Weights of a small GPT-style language model, trained from scratch on English Wikipedia.
Architecture: LayerNorm before each block, tied embeddings.
Training: a variant of Adam for these matrices, 3411 steps.
Each number is 128 + 24 x the weight over the matrix's rms, rounded and kept within 0 to 255. Layers, rows and columns count from 0. Numbers have three digits each.

# down: layer 9 MLP down (transposed), 1536x384, rms 0.0417, rows 544-612, columns 288-383
# up: layer 9 MLP up, 1536x384, rms 0.0542, rows 545-613, columns 288-383
down544:128139139148106183158076119170151158097156222092133056145092106164165125133114150097116140176156126150125052107105105127133206168122079161155080177145110133125135087127134135181127152119104087157079120153092148126173080169127132160137174143131088180073138201097123123178173119168133122198
up545:095124152131143130157106131162128155113163128059128118152103147152126118120137109135105147148128127158108142136127106117141098109109171162181130118189137140096099127132155126130129101130187172113142157101118121079151133104113150143103143110164101121164088143137140128097114161115095102142
down545:156139156138136197135145138089132151075155119078181171141148121107138105135171121064132087118128090171127104158125073129160117129148134166129142144124156112103137142142144156153117163128082091105115096148145126127082133178176126189093087144127131149029091150139107112134140054163111126136
up546:163115104126131086154139112180152155143139097111121138120152107115106102127139112112130149157122116129107118165100145125114137106129159112121110140110127120118141122173110153152131116102160128099163109122123125101166122147143162135138115147120132136115096137124198128142133138129142125125
down546:130117173102139117140156121142104101126123150096126132105119145138121158138144135109145110096140093112147147107129160109166124121136117197112172154097154140129133096118096113145108171106133137124094131147138144174121151147108122136144140129172111133125153097125099106093112090114069102158
up547:114134136097068129178146117120109165121115125116072106116131177140087142115155139122132150102129125171099156134074134143131138151127116124156128173144158140122125119152139072175134164171141125139164132117121142160113138140152143119118118146154100123120115161112108121117107158147140095091
down547:151128129121141142147137099136126122107127132095140114136115065090124153157131122135113121145128106143150112125135145137125150117142170156141097105104132152069109149070143160105102164109104157117139117129154135096190155118156128082074117120148133136135106062133100125080174126147103114120
up548:120113163107090140158127128110114146112126102172098158111103156170148151110128074144093145148083158182136124119135120103109160118135104097107106148139134123112121146128090128112156140098149169151119133138125132143148122168161167151077158101111102082116109087103138112099149113135149086109
down548:116111146151097152140153090126131118131118101156094147124103166108140141127123108136137124116114129121127104087168144131131131131124127127123140108125150147135124152160122126154122140136106138105124172158119122111154132134125129134126097141100144147142133113108098118111138114136127120109
up549:115132141138106124140113149132150090090176087160134130107110093127129148096170123116088117134104114121139097147134120167159087141149122131103124116163170132118113138117133119114102131093141118153157145125113109091119152115134172125163139111083147093150118129101193144140150150144129143108
down549:136150114119131165138167146114122169126083125160080134170174136124087078120103115150169131147130129134140115114135123109112096138088118150139121136087140109134121127083143110190148112157119119096100126155080100115127099117141098112117133127101108140105142127168136098152117098132112124105
up550:145137147148082152123116121134132112125195072093136125128156124099143116132120105104123134097131147139157101143092131126128117116115121109145141124116121123101096148151118110160120151107075136129172149104098145137179143141109133117124118162101158123167123118136129078134106130102138124149
down550:159127106138127152150108135122142120149131115113100088123111120157101116132148115139132133136143138135091181165086128119076168102142120104122147131157163143161116106158131120125112138168103148151138118137175150119123100157149169124119102159155138124081130123158130131126172183135089124120
up551:081120114155116168177135137145132143129126121150134143096067130101135132173143097093122124101115055133128125115131174127158141096142141143154142162156133191158096158102140101151112119093169185128160173081120090124122099140137115110140128142130143121128129141096096140134137125154135076137
down551:102124151144120162131110137163181139132128157127128177120186120182117166130077086104143144158119125182120094111097111120085137144080086140132108142112085117118092117098149172141120078097120117117104125079128166170121109096097122149127094174119143109188109036054156159170135171106116119116
up552:109114139137136123114108169148104169133148147105137119128132061138093138111125084108141118128128140150136129139113149118119134097146128076113114121131136114111178108151135114184156140112141159124106134155114103153107126107147111118136144151125123144140069098144141113137158130155097099088
down552:159121117124130155117110112113166120146119134173090129116101137131128126197110120174139118079096114136122122154130127156135137123103146133106106116130085099152128138122133147136120146115095090139145107184169118121146131158068120120095128122106103103124185155153111129149116106118140142104
up553:124108118121070118120115153138130093144082111096140179121095127129125130141116124102116173124127128140099088161105161134155125150116141144130116131142177151125137142110128145126105125139108103152112119145096161135163116123090120110122138165151150120117106133120135166138125117117128120133
down553:129149114134111161112129107155119111110146139145129137148128134138094114130144098120133139116143176164113147118147163081119104139108121105155153172096128171125159123143129160152113049112117131131134116111133133110129121105162133131106155130152116151170127135141127126158116161119108120122
up554:153129198105120133119060090129125152095147107144127111125147161141119133156135126108134159132116115152147160163140112142138122143149148128110110097125122131126137103129129148107170136141167151076166115162096138129164129139087144101191101173127098089051091113151105111144166120110070110121
down554:199131124176128175167177124133133164166132149142129137163174154135124050185117057128096151124140132169116126126141136153090070169123100119131127105131093109168050111128122080159120119122114140128130104113125156116176104110119143124168130157131131138150113102147188111186104040160125088146
up555:119146135159132127129137133119129082133132114123107116158107105159118098092134100130091135120132125116128139130110097145114115091168111104111155134091146131167112149112099099146139135129132128173164106124137182132108140151141158134132135139094136113162113150127153148154144110149130112109
down555:108118103118170084156120134136098126126110139095167144150127116127142111123087151108166163154143111122114153178097132125126154140112140159106098083133120139150162094115129132121102104125136144106160124147129157106113141156104165137112101121147133128152171147109145159121106166117126118133
up556:158146125127092126158179155117114059070121113104124107160117145120111108145121103140083156128172088090134079108109107113200094086171125110110124113128153124080109122140129139194170164119124155117167135109075137090119176116142191072162048108102133160165135147132155126092138137107171127119
down556:160119156110102105145114148158144157166066144170149110124110116126118111141120140124088141127178177138100147148145160139130152113106173173128076124151140093114121150153149139133146116149108111137127135142092112137115118149142158129153127120061119091083114159082111147086095152143188129108
up557:084106120144094132147104153101110143103161128107172176129131122120092100122170123099154079100111105101143159117112141144143112081121162116152150154120094188149106137131113134115113139162134158115150093135127097099097103187095169085128103140114154104128191121108147110129157127136164148132
down557:126104122100126126128120095129127184074096130114087143119183166131131147126124174140125080136064125093136133121165159115159105112127126119165154149100119137122111126134072115089183119096091167068096134150100121105127155134105113131128117114160094125128099144140144065107132100066148125108
up558:132141120116149160136090165124151152120111113141093138110093130134155110127122101145107141108155098129109096134124132143151164112152117111146112144138111097104112130140089142134147102123155115127104118110141167152120125133122116130152096113103106136086107155135108170129082151129140115113
down558:146148121104166131115127099106096105141102152144170164103065162155105152151105121119110128123111101137116138168121148147119115126113115152139124072128101107111135146092126145131122103123113135100111117126127189078115108124136108134112123100161144103124093135155126144117069124135103159104
up559:111123105136134109176131111141119131092145142132100168111117144131145111132176134132117155130155140110121133141088176144155122095131144143121137143178146130129151156132123128110092141120124108123117126108132129144140110157127119111112106166139109141132102131128128127150145100139146093119
down559:128109131123123141130116148138136134139139114089116120112149121138106121132135108108135101134115116144150138164123102112092130121096136131155145107144144110086145125114154128148148157166130157173148136128141104119131129159125114170083108153151131145130148099127128142132137102131157168123
up560:121113150084138144129137102172133150141113118115168120167144126124115164078115117070143109118114118150111118114116140135128168122134102137096150133117153175132107151150107149118164138149132118119105119130159113127122132119158136110121124176105134137126113093138119140137121136120118121135
down560:132126119120160131127101121096140123112114126150124128129136131109110134134115128143147129129138125142146132138145115118111104138136127114113167111102145118113118134120131122127112139132133114128112126137136109135145139115110135150123091135132142120147148130124142119113129141113137125112
up561:157134157139107085151125165124125104114114124093129155104139129172160164116083137097108119098110122143119138158132146177127107102157155164131079142130137122127111155130165130169135137079124123156116139126081125113143138144102153096177046142130143150137138137132127104161106127102098086147
down561:158094122081182155115165150122113105117143117133117116145112174166082080148103127151116084113098089095129145134137178125095091165170126113115110130111168163187144121081122151165154117153113096165123097121104106129094133127129083120143097144119100125094149127169118129152107100111102107126
up562:104104152089156118107089138149118122135110122159097132129141173159117163104164160148101138130119108146086117109103113097136138114120124121142128156153140119167132147175054112129131106110147129153141127158128132114117155122150169127122077121156095106109113135181119109131119114175137153108
down562:116135113128081144095136153128146131121118129091144131135137124107127155118140063113130077106097132134145136116152176095083103128160099129078127153166134116093108138117134082125145105111123086130110116117127084139143142116120119141169130136115165148113110138152101145143122097140107142105
up563:083133152143066093182091105142144141134127143146112181159146109118140162085130172130105130091171138098177137110167117135128108102161128169093120098122109105110175091143121122156147139142163161149142142148100134118144092161108127121124111192129139115127094115129132164146143115133125140098
down563:143092153136124112161154125133149173149102116139121147168118116140166116124072128154145142153129067126156103148169132086128121127074124151213116096123139134128156136142096111146099112135125108116130134126139090106115146147109153128142082134140112121095118142142142161111082121132107126134
up564:163155159142101128134174121129107128107092085143080163118128117115147149134109097108114117120146142152147131119107133123149128081191109140137125109118170153141078144086108174172115151109092146119117161113114116147156123180121143140122122133123128107117125163126153108062154139146157141115
down564:105121107157116174110165114125176138145142142142098118152127134143075092160159142145128129106117104161120138121125130162122145131131142102095163146085114183139139102126129126145152092049106185114159100168128133149109161117173149116171104101155141106126106143118116123167124133111141141135
up565:122106084136109133132086136112097093117168098130082116100145092110112146128143113139128166142117156149142139100105120112101122126158179145124132105154137136137102102122086145176129125129123150160129126128133138108101120104109148143150093155127150115136145119082164098144161135118148129094
down565:105123161107135178138123126125150129139129136159148139107120134151117129166150133152123146128132137133131127138127154133149125144111101180088115128098115126136140111125132119131147086139135136124127163122111127128152137158102138140110121100099096090119119162153144109123122170108141114079
up566:164150129128085115137096159119133144096134101097140137157104136147126129117107115090141159117152110143139138086124135125112065135159108094152150100159082131111126155104095146114136139094121146153155139087127101111162140118116163122164136143167082156123119125111111133150109142145108097091
down566:132102145134137107142122145122118126058142154137090124151170105145073126123118097140132145124100170115181125133144118152065118135132124087117131117125153149132120117107138099104153122117124119129143154108124152123103164090106118093118112127091143115110116143187122126156103131116177169140
up567:166129134112145181165125140141125129114170080116153102145121076130173138087141130098146105119180144136165132137148084122132119116152139131120133114100163150095136137143125108064088148136149135141151144124136102126157150128125126128148110108089109127150155149125172161120118187148135129139
down567:166099148148133148087116129114121159120109106147130102142157134179129151110119108140131123087142099105110147142123110173169109164088151100119154111121137133113111146134146126141158118111125127145132085112122138148144124135106125143133124131117134126056158138138119150134130090130120155164
up568:179130118103108122160117111179110112080118138119112157129176126072126131150182151106082130162125116138084105132127141127117143152162149128103130087111155153174136145129101092134145113169128136144120159124131144096116151121137127113125151103146110132136137107137179114146126185114118136157
down568:112109115119165134105124118148129174125119125138112102146137099128141126064115155122111162146146130124137130136142120149117135095129128102138092111150097138071093119165137125149133130161090171181163131109122113124147107126140118111157160130138117118128134093114116124132084137118142111127
up569:136122107142133092160154150137129131135127122102085099164147135121168136142159091085095119125092099085105108103130150099110116151140124138170145124122125077169092123103122110148120098096168159165150154102123103108103087139128120101144083090155149120138094110139087125085138110120142107125
down569:148138151147113120149150124185168138127118122146091135107119120109145156120125099145137126136118122119138091132156126139120125118116128141154141140141172142127106131125114122124150155089128127142130143125135139115145124153109121131126120129112144156093108118102110082119163122109132121133
up570:134118079104106098136140151124134146144061079115153095121145116153170142117119146130086226135167131127077107105097143171120100088128147102180133129129136112122140126119155154097156107118133102186109145117157130128117108123096140107111118174163125143060101113117138126099115116097133132099
down570:168121124149158159154134083165116120117104103128138109102134141093111138126154092089098100102120110103131166196130129168117141104077142132160094131094143130144129114158114120108104119114110106100124145103134109090100082129137121138131112146158120131146137154093127122143087123112134110145
up571:104114144109136110121139164138134128145125129102106142124129132100135150142136112125095133140128119099134135136118150144127127057162093141089122126166086136118110132187128150139173092116161162120154194142140128106155150149170125130124120114139125154116142146119145149114126128117119115161
down571:128154152156136102123151113134136138127143140141090128118120162111115111102123115148121103128157078121112093093145158115159113156142108106176159132100106105156119151122118130139109135128109166117118120120110125138127153125116110116140128087087130091091120102139132134148129111126118134107
up572:148092102102127118152123125148131154099087106106076171191083132128137144159152145118089125112147161133076136132134123137129133094140142118141113102110101148152189152149117123175150131153147117109133082142118123128112117123098148110120073127111135121141144139115119119080140129126115079078
down572:089103119158083152109165160143120134129131097107136117106120120139182141124120066138172116088082153148153090133135174117090108119086114125120132137124083109147144148128148088161150166130161100097122089149106169094105099134116103116142121172124141121103125145111119115155103155118190157132
up573:106133121120138137127101120145122131131136135095173148128107141148117118117148153136138139128091136132165140143148126121114135138137117139140132122160152121142105097133188126079125142171136112180110131171156120096107132150148119133126130171130123099122134108144097092141131140137124111159
down573:116137119139141136126098136110090133139119121138176115130147133130094137132124137140159112122110102112153123137133109146130139141107127135103153126081133141117114121120149128171145121125148121102162118136116140108092152101100110158128136129134144146138139147122166123156125143140159102128
up574:157106152130134101150164145128119139094129082138092162112121106148115171110081134115117134108152139157116118116164111123100149125150145111101148129128098108094137130128147111129147146133134130120148122160097127165144125148092144110143107154129137156172104173102107111150143090121114115113
down574:115133110125133137088138144157142073117132140111121118125110116134106111136109145079132131158125117136126111122105127112133072122102097114170210149130112140122119112120085138146093075130133146116100108108117113144156097121154081138128133094115138116149138107128114143134096147121075124132
up575:133126126145122142128106145091132151127106135124108119112101152125084165093120109132133125096107173092102163113143113135164068112126164124148132151177130146133148099125135118154128146152128104146160100125136079117130123133129125114148159116143107167143125136119136103103127103151168138122
down575:114193125117124169106121104135142151107117099119116087080136117131140094181183127173127168135131127134133100128149150140104092134122126154137124111127157146104160102105145168133141122107159103189103126155108200116138151105114141138116155151097150167166142144146139098150114135099102085098
up576:152114152129142116135150127110139086142131095124122143167106129150123120121097135103088148078126138120146134160114140132120114153151146138151106129106168126145102126161085176107115108125094163109147161127089121107125120128174109122138135138132154095105106092116139145122157110103086105163
down576:145145119122116152112129148117124126099107146148118183144159131113127124125159148134104113134103144116104145160158148134136141142135130128102136142145102114124155145109126103148135119148140100124119148138101114140138135104128155109121119121115115166136144134143131121114123120146113142095
up577:135126155120090182179119125113154117103126129156131137158082118139110129130121158078107139098113155118108110154118162133139102097142158110112123126137153113077140130142097116129137109154121140136142119096123177094139138127121144130109129121174123125163160123106106112126112117166121083106
down577:134134127113125085170097128121135138133115120096114141106116105110102137131178179131123087059126111137162166168130105084101173105128146120115146068136151128133146188137101132121122111130125130160147139163105159115113107191129153058128134125163133106132113136162174124120179108158108141110
up578:097110127175096147116143105111141122173128067112089130120150143126153144141150136126114092104111123152140121157091112138141098136119140124132118131121155165141125125118169130118128110118125113102134208161134127135173129121144103093156103142148108127128120146128150108058108092128153121100
down578:116106140112105109112126145134077117101174154104132127149116165153136153117121111165132173159154159149144137109114128127131107107098105108143133169122117138122095161135135116108129111115129139150113089129160126139119091129108167088143133122155118164121162087077153117140116110037108152155
up579:115130135099064117181142116139143110161133104157123128118135097125148145122127083102120121132136124108155109129088102140122137101124146080144129125157137126109117124137134166083134150139223185146121179145126099125133127165128147121095112135167109165113100127153135140148101129156147142113
down579:092125124181095149122137132103116123125138094117115111099117155117137084110122138130141140133098102150106175155139156131131157092149154143134097113134164090120128131125144085178168142165101140119135120147128077115151136140155135126075159125103099107124123150161144152107120143091141122127
up580:132127115143125144140097145144156142137110116096118071090139036095138140124153161119149151119144162163106110133130152157097107114123164125125145129103185077103138121169081097123183121101117112135140166145168100144178172130129119125121109139096133105131133090156141078107138134114146137089
down580:091126116117149110126126107144107099097163149187132096066107131183117090104092121132118136137136146089097130167113126148145160121126123154097213110134146098083115153123147125133115113169110069128094105097148096112113090140139116158147092100150125105126123177162059082120112129160152114112
up581:136095142128109129154121150116121105084154119152153101119111124101099117134123100089135154100125126118066107116165141122120133093125089159115123144153120170094117122133140141159149123113109112156110137108110104129144137143133123134170122106118151157111115112117122114136183082137124155129
down581:150120153136114164130077155135082134126146107103157110131134131108098149148135102108150112076120120112099167131125147125111113102145142138135092102111126127126117129126164126103129133134102114141176117154129159123098092098111154121109132112128143135134139171112165148127116162135136141125
up582:117123117098079116156164132141160095113099136146122093128166117103077120129140136057121091154107131132147150088138154107097132104087168160143128141158135123172156126077135103151094140131129150169132193161142109139095116119142105116140122125104136124113082132104132124153134137164112130130
down582:117166116107127123090103123141118146151119121123133100081129084144122114105117156106145105114103127131152094134118087149104074098122104172119124137121128142162102122154135111166153157110136102120142150121159114138105137121116128113089114142126124145119142118167128132128135156103131162105
up583:149127141107129159089091182158119133075124139135140137124123138120149169083128155120125161117122142145111096112160120100113125097157147139158115123149118149147120117126112143159092164133148135159208168157083122129110133123156131158083077129145132121145137157069158134157151115120158118119
down583:120117110152163086182188099084142159116136101130151167119103088129074096173107104132104100107160161161171179158143109154125124131116091094087106144109128107114119132137122106080141119134093111117110084083181122162155118164117128100171174131115159128139096107158166133097127126133120087126
up584:130148122096142131131121178138112147175156114127148135109119134149099143140104119094132126112117154151098147116113094149127091073113136136118111113171115106135085126121152085126127108150124134153106130119106161114125147154133131106161157127112148127133116117112187140114144118156118102122
down584:145116143140126131114136106110101142114154146112141104140154136116145113140100080124130136117127137113153132084108144112113130109118097142108149129098127098145122103134123144143130089105115170114127122127170125114104115166111132121117130125136118134124137138113095151159119135104128112124
up585:133118100182131131156160108103142133127136111156176139103137130116103157155126125141076106142102101137124095110120146128098129159141159140123138108166130113079125185136168062132122135150091155127150153130126142128151131148158109088150082136119171118145127138127097148150160141130111168134
down585:095139120116139128111119134123151122115097187138121102104094154109163103095146132129136099124119156115134146150121122136142082118080115126121143130124130111103108101126137160146091092128149105104083120154090119163137134134137133138151087103160124128172129140143080124127120109105172124147
up586:179126160137095104156145136108132136101123135151144154110162155162134192137124167148172117118101129079103140107077129095153124150134135136091112164130150119128108086155110168165129095107148093113089106113152140090149118101137117086167124135169117104128133136102131117113116135136097130139
down586:138126094104140193150126170112102122094120103155138102122150101141101093119113150099111185109191104129106119139106171136175121103110132127157116123167091134113097144144076139138125158104131102111123142093160101179120103178115157169194125146177106110122088072072153146099124133163121090182
up587:108116156130116157153152120126181101138128087150117171141150106077122102125135136174111154151133108089141132133132120108142124148129106149119105137161107135150141127103145114159131113105095136174118127142137131089149101160159128121148163111136144133155152113049143125128135157112128062132
down587:178152119101124131109111127091139124138148142129146146097143122095122098138179114119102169171103108146169134146105154137175114148111120135139057104088115169141122130116119127093147100113117123166125125119131146144105148144156130104136146120142107081115144151146137124096118131116149120140
up588:139165118182110132142084138132123154132107106130184115157130101090139146148158125135126111124105152090158147138121146119142106127164174131141056132130129148107129167113101167160139141168140102154148129103117092106109115164147149145126126096144163099140121157119127103126102136150157146090
down588:129107110109136153171132108099141113142132160151086104106139114116127127158104158157086120097126129129129102093169114179108138135103145142126141142158132119132124130153104123104099111108084113133134152139123120143130142114114118118116149116088142098093136118146135137184140083143128157156
up589:098110143085111111143119150140131094119135148131132183100073097147063145152113116139132189091109100130155141135101136153143134110139176145112053153119130156115127110076151080094142090114128091143105111103105142117111089126098166138124138135095125135114133102139115072147127120116100142165
down589:105125115187149141129107103123110143079092113090149146089124125168142114159130086118114112099157119158143163127144087135110104172091122158179157079100151126140158099123097135145155124101145105120100138116122134096109142130166134112155130126162146145168141143135116130154108149098094119151
up590:133141081153176125102128108109095142121138112128106124118106114049151130121181136124109144134113113156155095118130121153115111123150128127090115136107120131145136162105120087130131185103164138157128140107090134158089147132127148149141115109122140165113150121129126149130153174143133117097
down590:119122125134121159117105162120142098122157132082099145112120123095107113110116085125148065097148156104138152114127135120167114130108144133154118120135145169100138148099150128121117096143129090130141122172128104147132119142153126085142119138141143118160105130132117124100097115135146117166
up591:132151177183106156133164121100130124118132108151118134159168135096136177137133100145096122104114084091076137137114141149153118133096127188148089141159183145134154133123141134161145172155126106137124153136110104100165135113149135135130094136122122117156144156123143097148115118123148148148
down591:149185089163137200135134104115108147104131094172119074156160103127141111136157151129159098120103090131125158133120100135120137105137147119147125126117173094088102086134167167144105113135138169090114111161162111112122128141128125152111098096155120174110153160078146116050144105158114135122
up592:118122102172147117136127124096147115087117123152097169151140134128132134166120121128140147144125105113107098135122173087110105115138092108135121150126115163088129120093112087159078120107139122091071120135103120092148115146123135122171137102157136113126154150095136145108152142122121165143
down592:103139108157116095168132133143124167172117153148130143118141156125120105139139132121133111164148113118137150184108155132143099105103119126124102132121100157158112125121121133155135130155081145099121118148154137154135089134180070124106125129126173147107123123132104157155135133141126132175
up593:104076162077092168120121112132154122094121105158104150144157151152099164158113078089145151141142130122090069117066147166135145155119157185123071092086112071142101150087136091128189150101106148119187131170142096113152136163104126131092140163108180184099176121092126148160097116156157130081
down593:068100133093171131138116092093201107102120078171117145138162131111148161199096130110111145121104119136144148112196116153131124129093126170132153058159126109168173112114126222164148121153117103100127114143146147098136126172104118148142093153109112105059133119073147136183117052170133161143
up594:161136144150110097149150141133161151154128115091126112122105124109108147141128130082115127111163135116103140117130140130103083125114114155146125134117129100088149100156101076163133098110135119101122100147108097136165120165149116130120131101133134128122142118141147096072157099174123111166
down594:120104091127155133153190136126106133116117127135132100127133083151151130109120172130140130150133083152133120110097126150154154157098148137157136119133124200100093136121119159100133106098089109158080140132137167119132117123155113143084092132187124129157139148122144110087154167153123130129
up595:118079125164106123157119124131132157096094121180116138150162073125146128139118144132131108073152129096155123115124130073124148139168125146122129090121124159097110148129127119144114118094144151140172159116134106105137135172167161069130132140151138134139106153102104118117185112110135135095
down595:127104138147132170149131106089103104112117104161078123107132136152112175109117130154114122126156124109156159085127093132147146171102123140148114110134130126158113139073114167152136147100107123128100179096120144110110136139120087117131145121131134138138113130142121117131129110078115124154
up596:126123132138153191131106183112120100119142109119120114112118142152136108112136152095116156085152090124131134128122171113138102122112116095132118141165129131100158138144107136136135133158104169123139122090145142124115157104098143118125086171139113132139111117105074115133140104151122126097
down596:121117098147075098134112144154127129146116116148160153107176112152125109163106129169122132156146122115120110134125119095125134110085108108126110092121104100134121135123110128144117143142138164106118146129080143121108130114126141147100147107151097113109148148158171131144143136152128112127
up597:117135151119125117108123165161147123111118093103148173109156097136139146149126125109103076060090152121118136145121144119135135138137135123120097131120120143125143162106111112126081106073146141092094126133137118138148149152155125115125120109128165134175141147124172171119113136125127148138
down597:149118122114103166150189126112098146145145148129140088120110141116102117126134149092111123191155116133114161135077176140079139137142127061126149136122150115112118176131135135155126114106104065152142164139170142111116112079164138157168161118167102127135137112088132124194119100089123088091
up598:130148138187130141123098171104137157105102065149127103160126096079168130126195131113126147099146122117136133119153167167164115102171122126093145112182106164134106163143111135073087103175122086127183128131162135090141170148142146139114063121163093133084138082123122112089149101165114081100
down598:123117135066129145115133128115086161086196147137099088085131120175092174152112103164082124148133139119110121130120109133139088116096103112166145139143131133177121168160169116146123132165099100157130125124118181056084114149172112109160139121163130081078094064099154145107115127124139099148
up599:133126111141137120111082124116144115148136140135139138153110129129137117129107168154132127154089124154161123121098165155083106050128150162145133120092122117141094107175121133096117105157124142117119132126127151133117112094127127144138112168130112106137115115117104110135098142140130100118
down599:151136132154141112136132114103115128147130135088131128163110100138118111175121140111151141097104142159122130161144134126148099133138122154110151122081105099108148137107137145083122076115134100149164120138092155131119150137106146141106115128143098103151151138117159117123131148137166118085
up600:162114087163142149109136177121107159101193148095112118152164090107100117100130131138151136105082124138133122145130134089156122074143129140096114132133138118125118100132110115121154122125163149112087128136086110131147118092111133091112097128134162060138167173144116113148114184149107119121
down600:117112150097198143164202128126189133126078071115157141136094043178150127109135097090099119129123088119137137117133126125117176107139165149144114119093148111197127114103162161125123195192136123114116084172162073135160125104095127120101112133133092126150090104124128122105140042166097146146
up601:180127154137138131132145163170142096112129115115150148140125100095115139132115114088118127116130148125137105161108148118131091090123153120138155140102165147107100114139102132146124132119113146102082139185127074096160154097148150118120142084126113147136110102055161091146133162096090140104
down601:182144134110120160108220079088141123131117152102146129130102131143047154154112164160144089097197138137091178163129160122081147125114121070141105110083154085095152128130124094143098110137144170114207151182107104113156092177155133092138099129096085113142094167173106081143093172117141126096
up602:132124132142091119146106155183099108152178093092170134132128175118125132120107137113143139112139100151151133131128135126112143124090148075161115159102105152117099162146148165114139181120075147130144141155148130124109141144098118094138117121145119112157137144121128119138093157119105121124
down602:150120147140184147147126114110089134142125150160140108111136123128101101112167110138129081141137146124104147114147135085100144119163155107096156090143126119098145119131073103153109101164151117135121121073104116153152107107165108147127114145108141117108117134122153118102199098088154133130
up603:138123152121114166131102147125143088153136115169130111101139106145147136138132124144109160124085116171135117139133119106099137090129157130143135105126119140091083150130165131153133154129097107127154120111128120145139154102124095125149111126122119135094160110145108157156125118124142125172
down603:134156145159123115152125151108066097139118110142182158102114142109113145177156140157151115132126151130102149112130118148154151135122115148121125126118109100130168134119175117107153146137127144101178121152144157132091125141122145177067156114119108153162153162109146105128105156133139134107
up604:123106168126066138199161132164153127128160133095114114134130075118103122182106158085111124118096164145133135106113135134129047139199136150134145163147175171161075117138087132162151134146134110122087191115106076132187130145143156129149084100167123154122115153108140141078147181151119164100
down604:134138112139110157148095119100124154148164172108116123172103170184064149081108170102149107139089123154077183136127104157159094154185117113126092167168117101124124106133133126140103114114207133151157111120089134169092141127156160107148106122111163138134076139124162132067159080087105168168
up605:134126118132121121118110129140109142131121114114108126118155136121131116138109088122113129114139099163131145142076143126134135148150147091079076149143104133104132138104083134127140122097141138130117148139137100120183119166108111153139118105116119162133098124136086130092115120143090142126
down605:126142099080126125138121125148128125149109150110157162123105146129114134127123122113137091102099151083155140116147117133147133126142130106153132106107120107107145123119171131129143124133154158127119090137135151111118128129131158111118150105175134181145120136151159122126112175151119123136
up606:115163141125138109142067139116162152140154130119168149105120149157132150095100155104146134111142123156099150127146112125121081125100114203096107152137146115125139101114160136133160161117135098137139116087092161147120139174139133123163137107096127154122107128134132146146110143156117104085
down606:105139074171111156117167138102124153124132134157096134179153119133113116173118121114092106153135148145154133156130129101125151125145135146151177123137125125133109128180061132131090168181101112136103172177085140094148095109157086152137127131131086136106126135124126189155148088096126139154
up607:087095132135126137163151116117154122117136104082104173126125158094134137100186072069151121159138140176139107065085120110143131102116124133121108133112132167136120190153089124150097106154144159174118127144097122107141155132178130137161145130169183127147107086092135066084123096135102108153
down607:129147112132152134149122103114156154156099131115127104107155113095166138174123193116132149106174145145098178137132110169165123140081100149142132121135129112097153142103167135078128131137113123172157114109196125125104140153157171130128118110140135118092136128137165133150150145170118112077
up608:103124121149145141127116092135196106054117161164095118161111135120158136108119136156142155135094150110112096128154131147150110143132108151127079138151120123113144119146104172162140139138163133116157104127128175125172137126120106127094132124127188111115126136062121090123124103140123126115
down608:179136128139134149072132092124102131119157164120147161158164152143085119143121150131141139126118074108120117113115110131117101106151114153141155124059172126154103149107105105152131153118157156150126122194151087150163125118118159106082129075142110130131107070158095129127096089113125100103
up609:093127171135127121133092160111144142144095130133130159102142078094103126128126068160152158117124100127113114129119091149136124100118112118093152154155107141151117110131151125102163142132171126128122153113150127088121145130113170135108145137172145124170118149127123139117152122133148132109
down609:152131091142131143136150101115141134133115155126126137104146109138113100162099155142156119148095136121135117116162153107157140144109112117117105139121134118141121116106161133140105111079087134127111122141128125167118147082148085120129123100109145138126168146161125151160150112127152121122
up610:068123121127122155136155159126108112169128112076137136113112155087166108124098117156066124117144130151129162103125103105109113102128156095112137151121110108093126192101090146122102125147194172134160156099138147111108145118114120148096094165117150141152116151120160134116144119182119094132
down610:163122113147158154090110098133149136158123125136108122124149142168114110096119108104161148128077171133132120102132113093122158169154102149113155116129146107164122130148120124097158129118089129159136172079109117157091123141120150157101115065080118137120127145159116152098111097120126122124
up611:170174128117090103128110141128141131163118117075140122127153157139133130074123171099171116120162150092137133115139114159105136111166149110091155127107186110171145164185142118101171142137123136143100133118114104105137111149124141141157134165126095176097103095143109116117124094133120091101
down611:115099070121136166109152097141106117112119116147171084122146140112143114128135110126124081139102121156085133150146153111116167148067148117118116116133109120156160112103118101117109141163138159167169127097151158137116069092123104113182110104122151082101142133123108115144100107168162133141
up612:117089156140097113153107111119135126119160113157101124121162129136101068118137138114134169138104105180154106117139145096120151104162138119185123114137149165121146097116149113181120131134140107125120126135148136135159129196104114075131138121147138145125155117147128138117131155122143130151
down612:150155147144115119144112131137088119115121145144158115128133155131123156166122138135146128154112139097103147145142113143176076130138118205122116124106100091144140147116125117141147103142112112152127126140138173100141107129155141172121121099147163140145167146122111106155105154156076134110
up613:149132164120120150130146133128120145144124087122119161130152151109125122164121165091100109149136131187146133143095117128171118112119106130169101140123137145156076134101101138138068146078129096124105129139149119102114167140146091138138102123133150147106113130115102128144141147124133154131